{"num_hidden_layers": 12, "num_key_value_heads": 2, "head_dim": 64, "norm_place": "peri", "positions": "rope", "qk_norm": true, "attn_scale": 0.171, "bias": "none", "extras": ["local attention windows", "gated attention", "value embeddings", "hashed n-gram embeddings", "a smear gate", "an embedding shortcut", "learned residual scales", "skips across layers", "capped logits"], "init_std_up": 0.0858, "warmup_steps": 24, "decay_fraction": 0.618, "final_lr_fraction": 0.0, "max_steps": 10743, "dataset": "wikipedia_en"}
Each number is 500 + 25 x the weight over its row's rms, rounded and kept within 0 to 999. Layers, rows and columns count from 0. Numbers have three digits each. The size before them is the row's rms in percent of the matrix's.

# layer 9 MLP up, 512x128, rms 0.241, rows 442-496, columns 0-127
104:488499519524502482451488511480517509475525496494492504525476482461442493492504507483501488479504474511482490508551496515500476498492465518538518524491509494492523519482495539469494528450518509492525484496467514513471546490482500513494487552505503456514429514479509538533431447479499481483534514540555469473547482483513494486507527510519539521561514487482509537493499518487464488508492
100:529499494527446460523462493503494547528500494542549490466481442463514460453507498523461515485467466497530502463512506520538481460463504523526466472509469519499472499510538541518478528500508480502523472431468521516523519511482509523513489480485479523487496513520461544533492514484510454510501501515523503488493515539508495460515538496474492506518525486491491495469462499497493492524511
107:460556493480520514464502515502469489486493520482505506497467480528463486479494510420471526515490478525483512493518528463494513525484509468544471509512495521491455497509446506528443470503474513491490515527511465468486485522522503515522481508463527510542471541535504478479468481507501515492471502522481538503517465489474486490442489512448460476542510503468479508502470499510488470468516
102:493543491553477505509473496509492517483515495531529492509501499515488505525526488522493469484484506527449472490525505513514488522489488529478474521481531474511447525445464518493475494491476494464490511498489537531494490489476548548498468488515457519491544450508518469498481497483497506522516497522532473482476539498462492475458477512452509554533475495496509558456513454504491540516474
100:520514509529489553494513533473461491536515465469506476502513481466468521540493516515522457501528464497527466491550503505477511544501481505479498521443482533493508474516468475476479475473488491511508528502541516499450525482482467497505485495476488529525520493496459468513480503538500519511507468487537455494466519551525496495499458524504537478496493523495445504526547498498507462517542
104:440512520490543517508484501491458546529498547482459492523510493510524563489507485504497520468509477473523479508496479500493534535460469525521501552527494530505461488494525447481502489479488502494538472486489510512550514559495494536500517489503505504537520499484497491510491454528501479520526476465467511504491512500458502522492486516523493545475503495516521528475494526486551530477562
096:506521487514508481481511513511476517473524545517514493457544467455496526502492501490527490521494507481503501499546492490458507491497487486487532479534513525508536488488516514496508504485508514570509467457453522515504485558502527476460512496466452524550470489507469510481472524513478489466490476524512536520537508477454469461527490479525483518512536502507481499485477542506490516550560
107:518471486545511540497450496505466469461503441502505484508547490505549492477491523514482505567560550467482492473482493489529521548478457508478500507522513503448480489481517462546496485534488468478481506506503486464496560490530512525508486521516466487481530509520517506534486504455504482479474468500516496505493502484494504498517470537516512511464546489493514524526506501520500494481519
104:475497570472512524508437514484537482462526497497423500521508510480533541537534526511525514541491521478519467486509517495475509489447491485505483510490456465512484514490474492479472506449493490490467481542497505510501512521506521510511499514518501478513488478501514519507465521521515459493495511478489548511531493528450520512519513507499504473524475513475535540552510515525516532455528
111:516506492477517500475492535504501484492489455495407500522516453535444491488472463495488461495525471519497461466521509499477514473495524503461504482535501499510442499502491529479493477493498479465491488506488515501502495496485553539508520475522511468483455504532470506510445484507487494479470485473497529531505517461476441547541488517508530532488536489473529480481508516494488488497485
107:521521514476473495479464495473535533492526506534498476487509472510508490520457482526480509460471494488518554492515533500519504527540517442497493482553483539454482477512486541486480473514467535468517471506457484491495493532518533481512513486525496475503463514494527528541481497491535490442534515447504494537476517470481524493520498491468475456546504509474522496505489490481481544509509
100:411475523470507452539511542476501537499496519501512501503553476514562499521511484533490519445492504517527477532457464506498543518520496516524519480494530493520493527478525482506476485509483512503510523476493477483459474504489534506465538493516501522530498492557461496527543482504464504502497500457520494535533478493466534499482498486491492501517539509519502509533488499510472477487539
096:503510511530496505505538508507502484445503457486499505478497496521522534529541519490510468516532494486498454513535501479524490471496490524507520471534520488451498453484513534522506556433446518506487518486506512522470520509517541499522523528464463513536499501493491504484478533477506519481529496454486513495470507531549514496536451487485547512488488460483494519458534545506488511518521
091:472460510485531512504480502457514500493550472466501473458480478480504489526521495485515563510486512507477501516475503514509540506502494513466467457508491479509505515533522468459551509462472531456503538518478526459488513476451532499488466450476483482522501480484482483503479501514527472501540514546474529459481511544518519523499494468494509486551514468521494513492508463541507478480501
103:517504475465480513515494494492478543504535502507497489492485492519470434486530499507481477492493494486494502504476526470470530491509522491528451524549503522466502535494490463489445545487512488492511551496512466538467529501465493517485514507500474548511487511526490487506483516514449463526521513503526485465440510470500503554513511522435467505487506460528512510517473533494515453521520
100:513492507491507500507493498502491512518551486488523517534486484451500501507525492451465515457442530457521495497476469535527504481491434488491521509524538533489520491548542504477481511464506485530497496501504455509487499526514529476467491484547519532477480507508484485457501523495522480465524450466503503506457458513503540488458514486533513527517502548513495478463475457494494494530484
108:564510478486508478521493495464488493466499505471520477514520538472529527471449514461450490527518543495527520548518491466503523484499509495485500481487531533508528504453480496543525502486450501475499454512519483561482511514507502517499473494492491507554471456518496468475508501525498526472517478460493500514501497522523528526546538521464485492486491497454509524475519491510449504523519
086:495491481494491470475476482528469482498543588461454540534488457496510501460463552521495515464537530490501492508512489519493489485556517540507507531490496501465558487461487483477477495508505532433509462513466512504481485515497478492545493491536514496475485488505545497500465520519492510503481476506517523475483518503525473459512518479522508505509523498499527523496483478452502502501508
101:511472521513497454467507515497510508466510488505457485458506439529480490512429474515501524511482516501456534511524491468497484472499492509506540499511515498486504473529546481500444480468521513513496511547475463491524494469521500473475469501502548475491487484458470479521533452502538537478485507495530450502526482533461502513515506495488479479496469486471524500501541496507491468511554
096:521517548499521523465523510450511478505499526486490479526505504470473518492503507467507486439525489482477472484519513534499545526485498539473494461469504480510507537512514479565510488535437540525494478495471475521512453520538487506490511517513486501496492477488514494463491521517549541487505502465484489432501488522510484478523457544489457530516496531522496480512482539494516483483482
114:517522451479477474494482533503511514461511537475479513498497486488512485472513504497519470477541553467522574477508507500473473500508538536480525473517485503457490504492518508515481473520510494532527466519487501487492492440495521497561523497504496450516475467506491504517486481522501511506463510518522488486489511492490465480497496522501561514540506576480486491541530489504502474439516
095:498510517456486475534486496497447461501542501483480490545527527463515503500513486478527520481463521473484477520488487512478503487453494524528486524511488491515485462484507509514485473506486509519510467486518491539516458490535504494564485536525522498549524504514469511516548524497556475490490475496480493481519496454445510469492504469536499433510460505453501518485488506477493534476531
107:501503481482489478495543524487419462545493524479507531514481480528517503471505524504502476524534482476540485511492476484481526505476513487478529532525518500463460496503480508506451490504482505549532519510496516528477474463541524502507497538492537502506542457476529555538530517490516477492488523465514453467535478498498495535485522507506449487528523503486505526464496533483482481486472
106:541488464474512511494496497492488480488512501481509464508483444468503481503490542571497473460492505486521457531527509502528468490517532473483506520502472501520462504521522493456503487509468474490499539509502505524507517500514480480504531472535533531544480509476544500476506454530476545479573486478467487509514509496498546513545503551504513484491514516479502515532453534513504493466488
103:520459497516491498538502535523467478497501504505500539439534491530530569483503463478448552509481470497502499476530506439471516491473515470484538512523542505496496530505482493499507544526513525487525475502512511516501452499477532534488485499485503496540470478528477450516504499489500508495555473522514509531507496464504515504529503472491466527540476457533533508491505476513487494510521
102:511515503513522451521498554508478480527461507452520477508510491488532471462447491452479468512515535509538502512494475472477530486500505542503502522493505463482492536552474527493479517545512468506445464498486488471495510489501459532490491497527546489538491512483479489499516526519494511516513509470491535505461493475519531495497514507506501473523488420490467506465444498521479501507490
098:535437530521463481486476562507470504490522503492483533472477504475496509473486490487507534486518483460512524453517512503486484533492507509460528508470450508487486532487494514491523455478464532493518525446503525468485508493503468506485470507478554501499541476546459514507513524481482527520507491510461494519524498545496530531510499496456524454490484496493508519505525459503514560502485
086:517493512452550482530501428527503500476511563467523446482444526516518507564527501515522516495514502531516515478503508525515480525517525492542513516511484486523536517460493516505533500522490516496467493489534485477524482482456459491529464518492524555522534475498485495496492479498538524495496482534484450501502503468524475504482476487522515449465497505490508537499501498498479502495488
117:511518539543521497486518478540468499468461541479523509515505511484484496537481499491444489476477493464561519525505482545503526447491475510458503473486492495505467534507472468512470489529535513494509484535429538482494496479506495510498503483500494503515497513459543520534480507484531458547512517520482547536506522486528476519469501485487507472524488469510487517469484471544499481508484
107:465524566482547488524517497558476519497487523533510500487493474494485519438484488480503493492484465492482552489486476503480493505472530504477517461443513481487483485526524514465477471511509506513454500547492505488502513540509510581484497535503496516499529530493486510540509496504504491489466491545504521482480470490467488508426499511509495494510480514494478495462505502511536465479540
104:469546534474505539460517519511518523516528495512472485501509516510512502527505498482506483494503511510483522471490517485516511484484528510468485446503472523474468518509514522453509515509499538515483499505472528497449446513486545524520534476487464494515479449530480482533526498470488458482506476471489432516488530512456469488519498489474484508482475488492452459565475485454509494521519
104:531520528532527555504539535460490491462471475466525503506476505482493535516498501516550497482537481542492475514505507478515496518519498572500510492515519507542501474506518487516518509473536537496459519520525476540477488498476514540444488497418479490513501513518506493519476530469494509514495472527499485518535496464506487537515507489515529492512545491505527528535537493518530482534496
108:478501505485504474489495511484502484517499532505531476462529492519537439529526526458523521538495482509484505491502473527526526492490510529453489506515510524479495534471506486518497490535516468529505534504466516474466522484491520497514520525461508508493536542472494538496484475521524541493496491486507457524536423445504548469487506472508486530495518517514524520469478543468454485530527
106:456485497555506505518501528504470495527524493534560460470470513510540488509481534503464509532492495483515516481496543525490477485501535481536500533551476512523478530482518522462516483443514486506462483454518508507495481504535513527514511484506511514464478497481492503523525537507450481512514448550510525520503541488487511479525544523493477492524488452475488503539498519508515461479488
107:484503502472546534449474495540487510501521513498509528519510514545496500487492542468463459501521548502502480481486500484485482504457467568505508475479495532474465521547496461471453492493486506510498516505526505532460532508537497458484500537503544514474495480487500481528486509532504523472517482474469477453485533534549533512458479521479474518511506509477502470526487496512532497489472
100:498536494507471516479565513537511561532505517504521512519483494486489525495531476536511522469504515543490474435540494530533503482484489525512525500539538492484502494488485525522507486527508471524534492472531509504479509520538477536499504450449520536484465521478486470496515514474488570503520471513547488542498477524504500461508532528470515497479508494533521500494488482507502470497530
102:484476507496467465487536513461448492480499488562465530494482490504447514478514517469498563489465537531483500519493500486490493524486473503495503490491522468470501519507534528502504484518469527448469552448475492538468497492518517501498521452492518528520507484495519522514479496532508472543455525522519487507520496487478473514536496512468483498526542498478464509486504497516553522510547
100:508477481548477544520485525481513524470527477487484467453518506512494454471456491534545515503511508443521494514514437509500518522524513492489561501512535526531517495520475487509488491503470522532524475526539522515469499529472509509480484508490506501504503469501558519515506477515492523483488471528486488483444499534473447502472484474519520509550470513512475493521502527517525497500451
097:477488493523500470480521473503515464505514493496482517456527501517519533512477523463469512472473521556497515464530476485489504469489517506511533509467514534453545495469523539487453469477513531522519495474492541514473513523498458490557505539520486461542533516484494526523502457515505435549492484483476486530503497455502521501511517479545503469488501517512507510497470484518467478490481
096:500476516497444470561480477450476469484488504503489521506541447507488460504488505548508482470451525486509502493514495509523515488494445520487513541485524477515513499499502515525491498498498457499498491474554468522494531507467522530477472505465467501500548569509481495503480528551513523467528498495509495495509484474516478498520507505500479550483492481486473436487475493501519545485486
095:514495544504463516448474496516506518489529489522469504535485506520511477507486514476527482510480534477520555487515481519495507502503523518531501482468498483513508526543516501486500527493490509466452482493518489555491550467519505553507528488546533516509501527496522486510528482492499528465556544451481461508518517499523511484508468518505518511488464495542503449458502458549489474460512
096:473470504491528498487446499505505476459510484496471483500531523533494488496528563523483507471497502510529482481486465464451490464521554471487531533479517509491523495491523493499494493519538514481575496469472529493477449541486485523495492496483460475497515489482527506554456514481514516516487535516516546497517512524526536462519475512529496497504520556506466468535493501488488501501486
091:541548509486504528487463493496458552515556519470481470497492464577484495514531502545521486493485529497470502510496535477535472486494472482501471510476553497478489518498508498542493503513512461478499542469504490517502530546515507516485458467535446529488472515517523483512500527528494501462502473512497526483513483497466475513496500507495562499491483493491512505547488448507523484503505
097:491498472516501501438531534538537541493533501500483511484448512522517476500478500509527543461470497537495511484501535525479505498481560500464508482502499478477510495510501529495499504539506456539506491531491477488514508520461479535439511494462494493513502493524518509461513500500515449506497507486500522512519541501431438465501441480488499521516522486509486521507551487482496528484500
100:521545498496501497503487460520540490487516473504487494476498489480510544510541461492497494527454490515450461492487469566497516479511543506517501499465498448516461485500474504503465523488460509461530488530526519519469460504466512529534477489502499574512529479508493520480500497510470503501481497471501520491510499521492471543503512462525493532528517511459490505558479460538516533493486
098:549461498483520544480535533501532515504474519496539482518511461501514503498470555499499466475499506504499510512473477494496522489511471441511481468462481548507477532510535539522497465474461503477533516481498541507475521503513533544514471454502493502511524460454501466476516474488478493535503472522508493501493465466512493530476536501480482495522553465483455528473531496516482491490493
095:505537522495481464524522547505489490535496505474495505500526525529501439480512461480501510508501528522509485503506559477472511533458531474493505477525484464512493514521475492466462475464494481517502487518500506483484521520547522498474532488526483500482512504508481512490534519493514511507533537483528436497543483504484571490548556472537477522521510531507501478519484476533506468459522
095:491467535499460502509476506515515490556534450489482492471499530511503497545487470498491493500509480509493500504514495518517500541419524514498461517490470493484486459555537520508485449557496514490474516545493517460493501482496515523491467480486507493503506524493484509503484453513499535539542508513514492545508534469492503536522468502514522562477514472523503478479481545496538487499477
093:501518513480477481543493497529476501474458489511536486531531504542531501501551509488512503440464520508522487472452500476450527461496502526497508501492480463487489512497487546479497497514480496488461456527491464500521539490549507520483519509488462487491500473514519500546453514500498524488505466491500504470494493475474517522520480491518518548455564503518456451474508518503536509534502
106:502541481472534492518506482507504487498498489546512483495471542517498518530555544516503508530526482529485487459524480534510521508499476481483519468490525462508551454483477524531513490488477507496521478495505488483460522481508510532457498529524515555529489531504545497520514462500511473515542490504524520483476450492508490494558431496485448540471511526474502529491500515483494504474515
094:517526531484519491530533479497518488528516493485454467455468510501519492487479495500481521458467478503506505472566504520488479497484473458520498475499532523530523520505499498544522495520552544503445522455468521493518496498475478461473483500491547553479483544513474484539501466516497492525489461518484500474504517463526481531517523487510460502499487450523496489497450471497513470511512
095:515516466481488488544521494515502478503489497457503526464488519545511465497472485484530539523491482490547517532472507537456466474516536497489499520525516496511501504501492551482469482500474475505497531509497470455456492448483530528513488501475471488493545503447485508473456532538484520514530506465528522444486502517509520491530481507466478514493508498542463493483441477478525496481504
107:511529448490488482527507490505513512526537462475515550492504522513473500490516492552492510496488489501512499513509500485507500516496516495505440533529537495503500465532431501509426455505513544529485523477511528493490454512518458514474509504534512459474460482461473492517492482515467455498497495510477522468517486526500508541509502506488469505487534488533508529536569484489477508510515
105:499494469483499498490525495536523506506504477473497475493465488544455452490492490448463462496481480448524484510505503507479501528490503513534486508536496514448533544516509503483494490470503516493476520525497482481496489504542517528461501494496511537529479474510546529511502472514536474494462547472518495517517540448489528494448541503480462475458531514542527520490496480454505508505540
111:442482492499511468538441507500490507484493493487491545467481503496490496477496525471502531480507484537474532456518482555548473486545470491468534533512495482515500493467485483513528505515509494456523511504503489488479509491491513509491484545505487497466538556457487502482499487455542547485541504455533509482473495479506475517515489490527466516499485532531537523520489533522485501477551
# layer 9 MLP down (transposed), 512x128, rms 0.342, rows 442-495, columns 0-127
097:525520511455509509511448491483481484488449520494498510528502503503487506474449479518503517512538489486453523485539528467487494499479476502458474543505524485491526512509511484479503476466510453505526525481503536499495516530509505535537507525475495490526482531480552507503457494475470479483467512562523474518471517443509489522471507477532495479544484465523446506491521545530481497527491
099:479483525453531528497505501474541482561523523526488498501494472506504531496525511470498472491469533484518539516526487484488499509487525517495516512550521468512540489496489520472542477523512505466550485482485519436585512499516509523529477469465512529508470488508498488492487499493513510532515477507536489421467508527494508509475476521484486503528484494496508534476509519525491467509452
100:474506516474522486484520542486458487482478494493519521488483521544496499513481480491505485553481496522466541474493489504556523516514536498489486475501478499526457508491484467543455456559454504494484517543522470504488523488521546516505524494473501494517509547466475516471542534552531521474494474506486511473503517529489522469472501473458493509548508534490520505523494533484473471484484
103:499532549473521537499492495489468512479494473477468532549511484478548555509499548479514500497488517467495485540488461475498512502515464536491500502498538489496460496504501527504501475460459481462527499504494524481481476546459511521478437501501492536533526511497478480491505511510498477459469489499501470518498507466492489454431494477540524508536503482492534503452520476530482510501486
096:520481494521483554549516484441485505512477495438503503481500504517493511509479513485492534523524478448503504445528491526511533545467509498485516520502506484502518477484507478513481492475537494454508509480554501505468519439461524522483560522481483483474538523515477512481521523525503506463487490477531468504497493531508507537495517478482492487542468481493552526528542524516506488498507
100:485484524510562519534471515509453521497489530475478493476516498484559528469516494537488537496487501469501485522482468500507484475496506483511505513507477472509464455530514467528524541482517484442551463507509500507558489525475522505490520484509515523507498454485493519496522482509559493476529506474487518479457495537468474484502499548495449524480482540541537496471490511504488482486507
098:478499516514489500521502519543488543561427513497548478491487448542485476517490466495496483527457495468508487501479476482557479458485503499525528514476475466524518495497526536464513515501493505486509459481503506484550516481501514531473529466522445523485489508461484493482459469502500540503522490452483539485476531509490499487512488501525487459503489507519520474478518488462494532485506
104:477513521529533462487495543523505482518463480480528531496494497504488505500497491502509522490509515463503478503457513477491569483541548509442496493489530504449493457489491494538484468502466491505497477520466528517503523458516553493496480467481564533506482509489492531540539528532477482492490475516482552467497483501518527506483547488516493487499552516473528512483512494527481505472481
090:492499524503499498501509491507520517461497497493473517490496505482482442535587562470528491482502483526511501516487511481476542486478479521496472501523432524475511501503530507529480487456527477501501505468523534479509508530541522499504495526485504507502478480494493513485467514493503487498508512448493539502501480518502521449549518508486439496484540489479513521445560548509486516492488
100:509519507524516492483496479526533508512551514572524475520463512469473484472533546497536522465472503476522510527523502514490526490492529531512508502494475492451474467547543488522489480479514531527502517473481486503484512531513443511512517510529492493486551504568491508490531497448499525468484492543522478494496479500489527467473519476515475488520461519536494529507494522494547489510477
098:502545498509505554494520489473515509537507502517490506511463463517520517524502522594503484465427493465464522452480501505505529457474525536504516521495478503486518480496485499493511485510511480472537499456472482529519514448531479503535508532502500516487510433486482495495520542470513487492506488485503467496488476517533505480489503471523496535467484531470485485470515534473514507523486
102:465501508506502503505500509512552465499508491527495492523475527501541514543507496560443513464537488501500488500472514494444542498500520526517498505461489524490539524488500494506503486493488488493507448478501522508492509487521547474481487489527491566536506456534477444487523476563537492512471499504488479497468531518494511475485502528496515464514540527530493531535494539522510506508545
099:460503518484504508477471537478464523527521477533537466504487512520526495495470497527495525522517529473544531500502482533575439532519513514491516512495506486486462500508497500532507479518512528491473469485526542464520526566530505517486506495517500521514511453493504510480499549517515507528496502494504504471500494487478447491532505527497532501539439506485498519524480506519497473439461
100:529490534496504514503514506480483521534535513523465521497515468458500515505485495491504466461474492492512505475487471498468459511459486477513504537504473519475428497501500529523498508511507497496561519452527537518465519498499476527487460528506547535468480538539496447486475530530487495504512475476554518496487489484472527517512485523509455502477494484483552459482460501483494513492462
099:518477493505442515485485524492468507549508521511483510536481521553518490475527498508528472504475506530487524533482530479533558494488501516538507503481481535515553494468508521495520465476536493481536507437503506488522496542472512519500448496490523514496472499468507499483462528470491519494498507495518471507486496535467481488515543471481457533524500508469462486463478474521509478536450
104:498528500536479488505448457450492488485511482511505512501538535485516506459517497516502497510516482507502458491553466490517524537517515495495480512498504503493536531484516507475509543512473503471530544508519516495486478504461479482512480515520519481437507495479528480551519477483512495487505543533495483520525510476458505463472497506447538418508478478469464511529473526523476535480513
102:484486536475468503518484483490468536512500525507481497501521527472495497454491525487463510528478519528516501530526510467524512496488514488473465490506511539464527487464468481543525531498496457483539521517525505491516509469463478527450499462494509463505519524514479486524513481472457501484463493444509532510460508479460481512477509486480436550516496492510477505435539522492492511535502
090:475536495500493486505485517476504479618516497489517506503487498484493516483479476517512493503478497467482512482552512495501478501447543517510516459499505503534458467518505464550540540521531483485527522472512458499476513505514502500549486501470471481495488476504490543484516485519490517530484482522555481512500496504477537458494540488471470496505466495495444521488481519516511496489523
102:479532536496537444461485499520467483498513517521473514526491507488493508495475470507495466521472528525452495422512507457533504508459472524488475514502470505520473474495499506538449540487538490508534545477508500477523561520497519521489515508496486517500499468513533472492522477501520533466522543537473535472537524485506507510492485536490459463481478489532487497511505476507486474489511
098:458510466467492464491500523477506511488476493507497505513520482551492480505465538471490508527503526509497511502515505515507536474543529499499495502485483489483511473469534533470490522478486541490457510535525449514494456526499524527473473529499499487479477488485502503446507521487531469486518543530538442528466491522452533521507497485519538468461477536483520491472526495467498456552524
102:530487475466520462499455509519519477491486536529478511504480477486510525528505507494511473509484546458473511488523470504483514467444525542463517495521473512459486496506489482473478449524445496541528523496472503486529531466464506488498509478479505491494480472471493494522499496504501503480476435554549512513476547524520471450480489501510492505538508557497477512508509516490524503465491
098:509515518504519492500518496503468531503477490549477527550506457450480458457456492487486492471501472478482475481452486471498495545507480527523519538505473513489518510442474473498502478482494527579497529502483463500491515533518482463505511484478511503502499535502485456500509515442481492536463471501463461464500489474501499497490521513526480509494467476457516515492487479463477527484487
105:512528488521513508466493514493526535458470529509461493524475472504497438517495481490544536502509470530489492555498450507451459526524496493514541505505521495511511499526528495487507512451513465445531522486500494494503471511471467477493497505484492493475559420551477502503491515503481485532484482518488479512474476476437494508482527496523515499466504511511474513486498482476514467489517
102:529468492504523494469495545522501493529514481476504492503480440462502488483501514539482486520517476483480487463478511502524502528507508503486514534542482492519470514535489469440543515465552484450487484496503507460452504473485524532530492482531476499495507521511540486480476466492457499515520464453478500529504523528476534545498515527505483449477526499525491511515448515530524489474509
098:521434490473502494488524508499489517518476485536472519518508533502510473501520486495580576498505498561545486477496498483512468488453486502507525536519474555497512545549513519508450504456457485492512510508500493513501546506518503506526532503482486527488481458528486515494538523532501492498483495509486461492472484494495522484506487482495464495514539520525514528521528516526504472534503
101:533529509519508485445502470476497482549495530523485496465499499492502514480488496533494494522494492456505481485483520525485476460495510535537492486537525445514525457483527492488475476478533470448504468512512514514526428479485481500566486510480493493459534557521531533463513474486529479490455460493487513508508497502518512473477496523497461497539525482491505488516485530537510498509519
094:458491530497512543463477522526507501490527516476480519486482511494486501532507486498513496539509530513490522453509544501496523522570533504507506481458505525471515475534513497522499525512515521541480495485455523536483517502524476473469518500528512542508524492494488489528527480511502484483507482464469469449517500589502521490515487441512468500497502471541551494483473488533525478483509
087:497510500489511529524502468482537513461531498543549506481496545484478517501519471526503510531481504482502516462481478513540481468485525498506492525529505489510503510485487504534529511540540506491501484485545498473574469491518459488508498495495488508439494475485478547508505503499500540505489471503515516489442516480470498465485465548534471482544493505553480528481491506520446476535525
105:508540541498482499482487466474478492444476516503510530543514474463480507513522482519486508498511494531537531516486465529493520439533465485512550515487496490511491463520508515516499481477519494459466480521491538445526524496459468486515508523458493500539495558469497489519456510505520465490489491516546511541480510531500512545495486532484523486495512506450481532506482498532479499506466
107:512442554524475544502524490516504482490536522507483507513498547504450488512554539442461513473489502470492511501478525471526520470506500484468497526513507499525456497532501495479467490488487509468480504524511550466481469486512495452487511490472509477489492545509468533514492500514545523510462476514528482484519489459480535490497516483492528514474485520470484459461456536491485518528520
101:507505500563472497446480448478507515531508493471506523547510524490512499490510498526476542524485535508524514505513484509488483479483467500461517482496479496467514508521475495467483491510501524524468536526499535523506464460526509503557479497447496459490481496523483525449530466498510517499525522513477485479524459524495574483504510480460509550490519493463495481514506465498507474492452
103:473526539525487460516496491482476500527499496515459458487522496517526524474514498536539551481495445538462482492532496503464469512519476502486527500508520475469497485503537489482502512489501495479450522506491500487508491511511479485458536492464462480487539508516479529479504592507491473526516532491497502486497526511463492511528487520522535494527519516458443485498476522514520505560477
095:473506498499509548487549519500498495476493497496514489480487500496479472492512479496528466486457485524461513521509501509490547482476528491511508462521534528466520489497524435502571504525482520523540493507467494497498487500543495491493499503533471475476487523502437528452504482563480532516503508533491516490501475509523511472472521446520471503525480522511501525457480546522493510557524
105:563482498504487506486524504472477546477474539494484553510492466487480501486518538500503491485476486529480483507467474461528532506476471517468479466453478476514502475558500467481513516555498503486542481516477528473464487514470488493465489488484479484498517514478491492483498524492533517508509528503522473496508429537508501536443476469500519513429497502528518490474534486499503497495513
109:531532485494514525444506531484502518534487473475536509493487536488475521532491536505482467491510461493518528528500480500470517517500497489506508489492530444496496487442541497426540481513494532510524486529529513538490503520481499519527493511491526499521461468527492541517501489484468516489462485472475482492506492459493466470425448473484526499477482489499470528484510489530503488530474
100:499543501515478522524491507526453486477544517536496457507498496510475488477467481511512557452463507510490480476542473514510473515484446483501510512543465523498494446503501494511499505533476494502541460512497458523468507528511526473550469513499558493533514494480483502538454479468465486489503471510504471497471507476499536536495502530484450505492514515527519487501470534516472481501480
101:499525522498505554519495517483506464516492458524518486477524528504538524508478521504484480514482530526498464493479516498527492453475486545489551484537501473505548478496500505532515490511491480511526511511503469482529473507473415537483527533482516475461482478509467509493500468512523489488518493506505486461508491505496502510539523536501472488539526564514481519486533531530468453546480
096:515501491497478524535513459513508469506490505541483494478530478470516549516552480500518501477499520451487506493510505530500486495513499475500492527489470473500505491494470518538476479524524507515505493504478475427510501428488489502503483457498493537515471571507482465476502497466533481487515543521502513487476507474451504504516495502451453498448552504494521470456485522527483525509510
104:493477481480489515487507479523544511520504471502479510495519502517510530505476507507506519532470529527452533491507522494511509480497482533517516502507500543489512509492540523540485521466527533509495564484503532550523538505524542489566538486495526473496525465498483487517499517513560514507484520506485487474475516467518508493506464533536504487453532537483513502493445509485479540551554
096:480511470513499461445490535526512479493514470545504497501500448505451502486505500541507545494550490462510480500520520475509419450486491531505495498492535511504500494510473533498513484552507477489484507492550547497482505527498458499493538510494521517478462506491499461447500465505529509467542511482467489517499491479532516470515496534506481491470502523473490479517484555500492481491516
100:533497512479473474505515529501538482487449517469511483521525460501499496426496479499497495576505518504478513455483474531500508469508500500565493482536509502534539513474467516525466488517492498463513481556462509530465527493475539470481530487524515533513500515518472504521497528496487496522465519485544495511509499495529486506519509481501520475523480502469449474523516484497469495496553
103:503487491504483487510477464456482469524516513494494511506548471486497532472529427536515466541498551471492486496510510494499489514528498463483507527481494484486517482466529507491518557512504543513523495464489492497465521480518484494513480494442446459470536457496507484528494506498508498507497491471474524509555492497542522541489473496470461483486502532469509482499485495445515530534529
094:491493467508553461510496511514499476541535494469526508501495569513479454532519500526502522477450475519521497487481490521485531508515509485504477533503504477488502512497489506540473526503486478495492481520491540541536485567527505471495471489485472511510471494446481495530503505469527484477463498516541485439478486468503517518469524474531543480502526503511492490524466528538523535535523
097:473457517485475510481496482483489525502515464537469477505487478518489476426520534489497483446487507506492487470493558522513529499480551454493501523506503504529484485491485526501474538483501467508502477524539464478493542526478498496511507535520504476485546527508509508459437474525496491477480504501500522499511486509490498488509543510534556551500519477474482523485543459500483525460489
096:521488493560499566528485517536497474523522500560473497517472477494504526539520480545475475494459500513498513480534480523500472471480494478509483510510518494496516497534428492460493464475489439470534491485504509515514461513507476536519505532510519498493461507502502517490520463503491500506476492516488488516502483497526502514465473486463478525523531469492489525491566492498519564528485
100:498493489447527502540474537481441512481496523518511530512506502502473479487528538502478509456528478501482453470468448460507501495499526473468504470473489530500544545507486504503534501470521501525498537458506512492457515512506539506495503489439503509560529493465499499512520506468451495490479516497489545511459456499471517489502523494466538477512530505500472531485504501488501498501456
098:454519546443460502534484528517538470511495479488508509495503470506509494500444475508471538466497547428508536477516469526515503483520545489481551517487515480513503497521485478544547495504502510457497536463473488478487551497479507506511541493514479508491499510532482516488538509513488510488458503520502500507497534504465532479508519461518536465498523487514529523475501530540475508500507
086:461467526504455467517491533501537482556498478471505501495467514515487536515484506487531514475519507511501481527510514525519491491443516462517472515490514531486511470527498466518515520513549489472499496464464530538534496482515526518488484469510481499452501509495534506486537508475499537486460505524511504530497511502524494507487488484437475469501532530490494501474471601491513503507536
100:477512506508481526509477482478498516518514508513484508461508506505534543549469511486509490496507475493449549506475466511541489500479497506524518467471480485492486504501509472509464453495512477495481496551467483483472495545533480514509470546507516504466506467515526514493504499552531489472545529544487532561544481523498489440475478504534530527527466501499494498499508530561507508513477
101:483544486448496470483514549505503492479517501558539458519496545495481513480500506495477489483520490532501470481490495506544511501499480500513515492466516497502549404501477510515505533485508515511505499480502476503508535517538528520505506523480500508500491528539544478526524459543505469526533479496519537476460512481520514490541446530503474489512518510515494528481487503495429505513497
095:470511494498554547490480495473490524494513511461468506475490502509515489515545531504533473508470472511533472542497468509512518486473474509495558534499447478448504522508468508542496519498463467493521481509480483527547509514497500516508516514494524487489496470488516510528441477472482473475474520519496502473481448486429519490460486503504462507491499504487464492509479517567495487507478
098:547510490457504494540497487495517469509527538556497496468518543500509483489503525502502551448492466503500489492471488516549503527487494516461534478489480516496483505491535490491500528483479484535508460502491497458489500462510544494474499508529525507498502484476517491494468521452501548452538488510469528482483527481513504535517520481521481511565497529488460521534480501501455549469463
103:455488510527530522493520499502492550480509511567516489494511518467504442545511481471497447505540480515478501545489510523518499465498462506469536494502529476530456508503577488477565478500499490493488503477532497506520472509541463511518457495495510514510532506546501514485468500489505528525496523505522498466462525492510482530468525493488534506487483532503463486480485483491507522496470
102:473511503532469476525464496486483535532556493504536470528493470464503468491525500495489492497470506482477487516513473504526533478509480489570446505524485489502520495487509461526506506468496498439528493559526487506531508452506475472516521470470473511518495489541496510517521506540527503514524503517540517502511505503495540536450478505468512496511558543483485459471498467510514519519495